config = dict(
    extras=['capped logits'],
    decay_fraction=1.0,
    final_lr_fraction=0.1,
    dataset='wikipedia_en',
)
Each number is 128 + 32 x the weight over its row's rms, rounded and kept within 0 to 255. Layers, rows and columns count from 0. Numbers have three digits each. The size before them is the row's rms in percent of the matrix's.

# layer 7 attention key, 128x96, rms 0.0929, rows 117-127, columns 0-47
118:179090211127129128139099114135123119083110128124114118152124150124070173139141107113122110106214112142106153112157164178117084093130155104111060
125:167089193149166113141090102121126164143154144069106141138151078122090114106138137150138122134179109179116136055154177165151079094125128155132065
084:172030139091119082134067119125122083117099108186175124195127152121125146106150096163143145106172165145131163161150171150121139149142170118071096
085:144101173146141126176079145115121072070128119162145096127149125072111140147129106169129100102171133141150143122147103164082101142160192096098108
113:102197118126104114118130112174175173160146140081114132082130131116193123139155113103133158164037137116141136141138103109193156109119058163146201
120:159078161195110119162135103117179105176125083163124100178089136154151103125116110179158136110148104127144136131144143176121111132125149123095091
114:090122126150160200126116066136143082155081165114136108126166136110112191139152133125141159118053089155144170146169126183090044105164190099154100
106:114150145113103147105179163123000191139150114127140171108181116145136102089117153178118090115142142097118113112128161108097124140128112110133180
115:120098136070120175100162150129017149131186113149134137139108098161122129154128121125087109147121170069168156156163171159188164153077118113116188
108:134092050165187131189086097092119079085129134094121161130106146120105090070142142130104142139078105133129149108120138134094101146117080152111114
105:098152145126086148114125141146036127152123128104132163086059127170093130130127097114113153099110114139108093119120183105120133075116120156180221
# layer 7 attention query, 128x96, rms 0.0932, rows 118-127, columns 0-47
116:114190137142118117085106114124137109143149148125101157064135108128170103133162094111096140171119153091128123192110043090075139160114167125124150
101:148168158153090236121122177107098064117106046127119039108131124155097111207144131160113119104160148109104138148112146137142131120136178159102133
102:144171097128130202120116144099151024114137136142137118177116153117146117142126094147087099143165122130143143184100064124109106081102194139108129
108:155101095153081101154123141138151136173150170087130124160152114146184086130117181147173132154096078085089150116123188068166166132122101160123146
111:106110099104140142107075069167178121097166173114178159170120101098096102116134117161071076109087101170106151175087101161134062152086167140101109
109:134151118120078186107124146114159116067177144135086080106110101133152117074175097140100162128116094135133190140118088160135061081146138072123147
103:117101213144130094137108153077028164134107132110143143147134111147101117071142148170145142093131228104145183103132209136150127164130128142161176
107:068147096079145132093138095092093162156134103147096090150127162131168149106137101143142114139096170116124108107109192140166076129097151174138187
104:133171104123166093173140119050193149133094174183097164094125143121138088094110112152158128130080124129171168142151140153120100097072096076110122
114:129137184136112142137142149155094133119118162158114079114081143133121140130120136163179186109155135163081172138186176155162163081151119127166173
# layer 7 attention value, 128x96, rms 0.0852, rows 96-113, columns 0-47
114:158039129097080154093129103128134126143123141123149165163127158056134141122137101122160155139178095125136146085093132114097177143142114173175084
106:161127123175164130158106180084127139209170200133136174134202089106161112161139078136096105135141124177153124114128131169144135134179153110067153
099:213162119141107186128185114125086132121153138090130186163133145191141125187136108148098090128181134105148116185116092100122080127132091144110109
103:165120103138157079173151130125128184064101090149155080133128128153125070123086126138156185103093135116071113136141191139105120106101094102096149
095:147110101110082150163108118105140166156085161099122100062144085118121163127066123090176107082069076167100106114134179088174123094104127094159179
088:094135109107093198049167117106103096155121168112168137191092092141131134130129098129100162169143167149104171128182077139099121108119169201061090
091:118067171159116085085151155069098119072118136136142179141166141186113172064147155111174098085212120105100125128165134180092121150147137109143083
108:118130110090133131108134174128112164095141137136093110181065106127123143166098124049108148124071183068155138145159152100145098164108116155194145
105:159140099127129073196132146147130121140124093095142127117100103142113068152119175152084096110124182104126097163151129064097142098130085079078151
097:127088147160116155085115153161125091090133120154153142146115129155096157108148108069149070174112218130168136149104145091116168110145109125075135
098:024088138112158086101115101124171148052099104159142119116133115063138118075123132109147137143113136173133150084105171097094119173096127148166110
095:143175155143132151122153141077135134171109110147067168120120197065154171148191130075142090170133143119175133095115084159094103116165140167182139
092:113077157160108097111148190112102174098122132091133140111106128144144150120119082148115160115082146116093151075128135107121119121104108090165147
098:139148112133155067170090155111171161082122152083123152125156141124105069087127148154093115145137151158081142058102180136148172177089144115105127
093:149139143155105058220173106092163175137160101153160083128087143126122062114086128158163150106121072092090116131165135141101155106136145132130109
098:216120166109135162127146087104146105068177139129105065062108100145146167158110178110148121094096089084135182066090117105081168142156091160143127
109:161142119150111136179123187190106155125106131115143133179158065099175153089124186091173115160137098168158095147143112127129121128115106124075134
091:142101172107130059177115170118176119063138090117098100118075195102088127080088163190167102080124100123122116109117173101178184113136132117132112
# layer 7 attention output (transposed), 128x96, rms 0.0702, rows 96-113, columns 0-47
114:134118134114144115112117086096114099152180165145126123082124106118134138063148103131159141170167129130115156111119186105108147127064097082064140
108:154136145116180090113139085162117073069178098098146116117147117110101128136130086136105085144133142154148140126086157153097144132117131075098144
101:116212113095174128149160105097154096121140067122146116160168142075124129093134110120070149177124146170147149161097099182127124150155167084123104
107:139105149177110143115133195118148143158092146164132176173079138149136097156093152131121113103120096143131109106132111088117119107147132210117121
098:130082084155119082133126135090163155147060155189137145134139138155161149084121140123141153109100129054120114105073128076104128113128132161112153
093:123178127111198105142105098104145145125114083086104101098190103086063118119162111119131127149170134141147143189119110179144126142085145063117049
086:141154156135079118135100058132126123185130119094062039134134092137122139128142163113133108113126024180091136145169160104143175122137168164143129
103:088135131152152130141167133133135146179159097086177161123125119073167128104106104171188212110126134156087134093154089122140155152151111114116068
108:136103150165114186116151152136100125118108118191129197161067140098154102134106107121070151099051111153161132114089132138133107117116139171146136
097:126203131118152142135157089098141142151118086099146123113158127029164099128091083170156085125130176125145171144182122177115161137108114096146129
096:149052154127087158109140162091108139138120181141113117123080138158162124163123104148174123093168110087113149110156161071140141125122096157121158
102:121177092098125111184158096131118119097177123066142124110155137115108176085129114143164136177137144124105135146156143168114140132120180052131136
090:129095137172127118098115195136172140122079183160096105171096134134150117140101124123128095098115090114091126096111140063103125118143118199112114
099:152057161146106172118113177141091116100120195167122134154096146131130089139076112193126071078115103137109151073129163112094131142134103174112169
095:109095138208114124116156179140116138119124146178118187167093150152138109134080117103103124112135115107129108134101147072136093087138094203100137
098:078190099143118140166109103167121134163111097108157171156146140149190179077137141123067156171099104136127133115172092075090136179139162053116150
104:183128136114138084162108129052180076140037102137131142161137091154095114103147097130095178124129145042119119138118102124116135138114169113088101
099:093105119165064169125135163088116184185087112194126149170105148116155113129098143133093140108118116102107147108126160102163111083148123219100190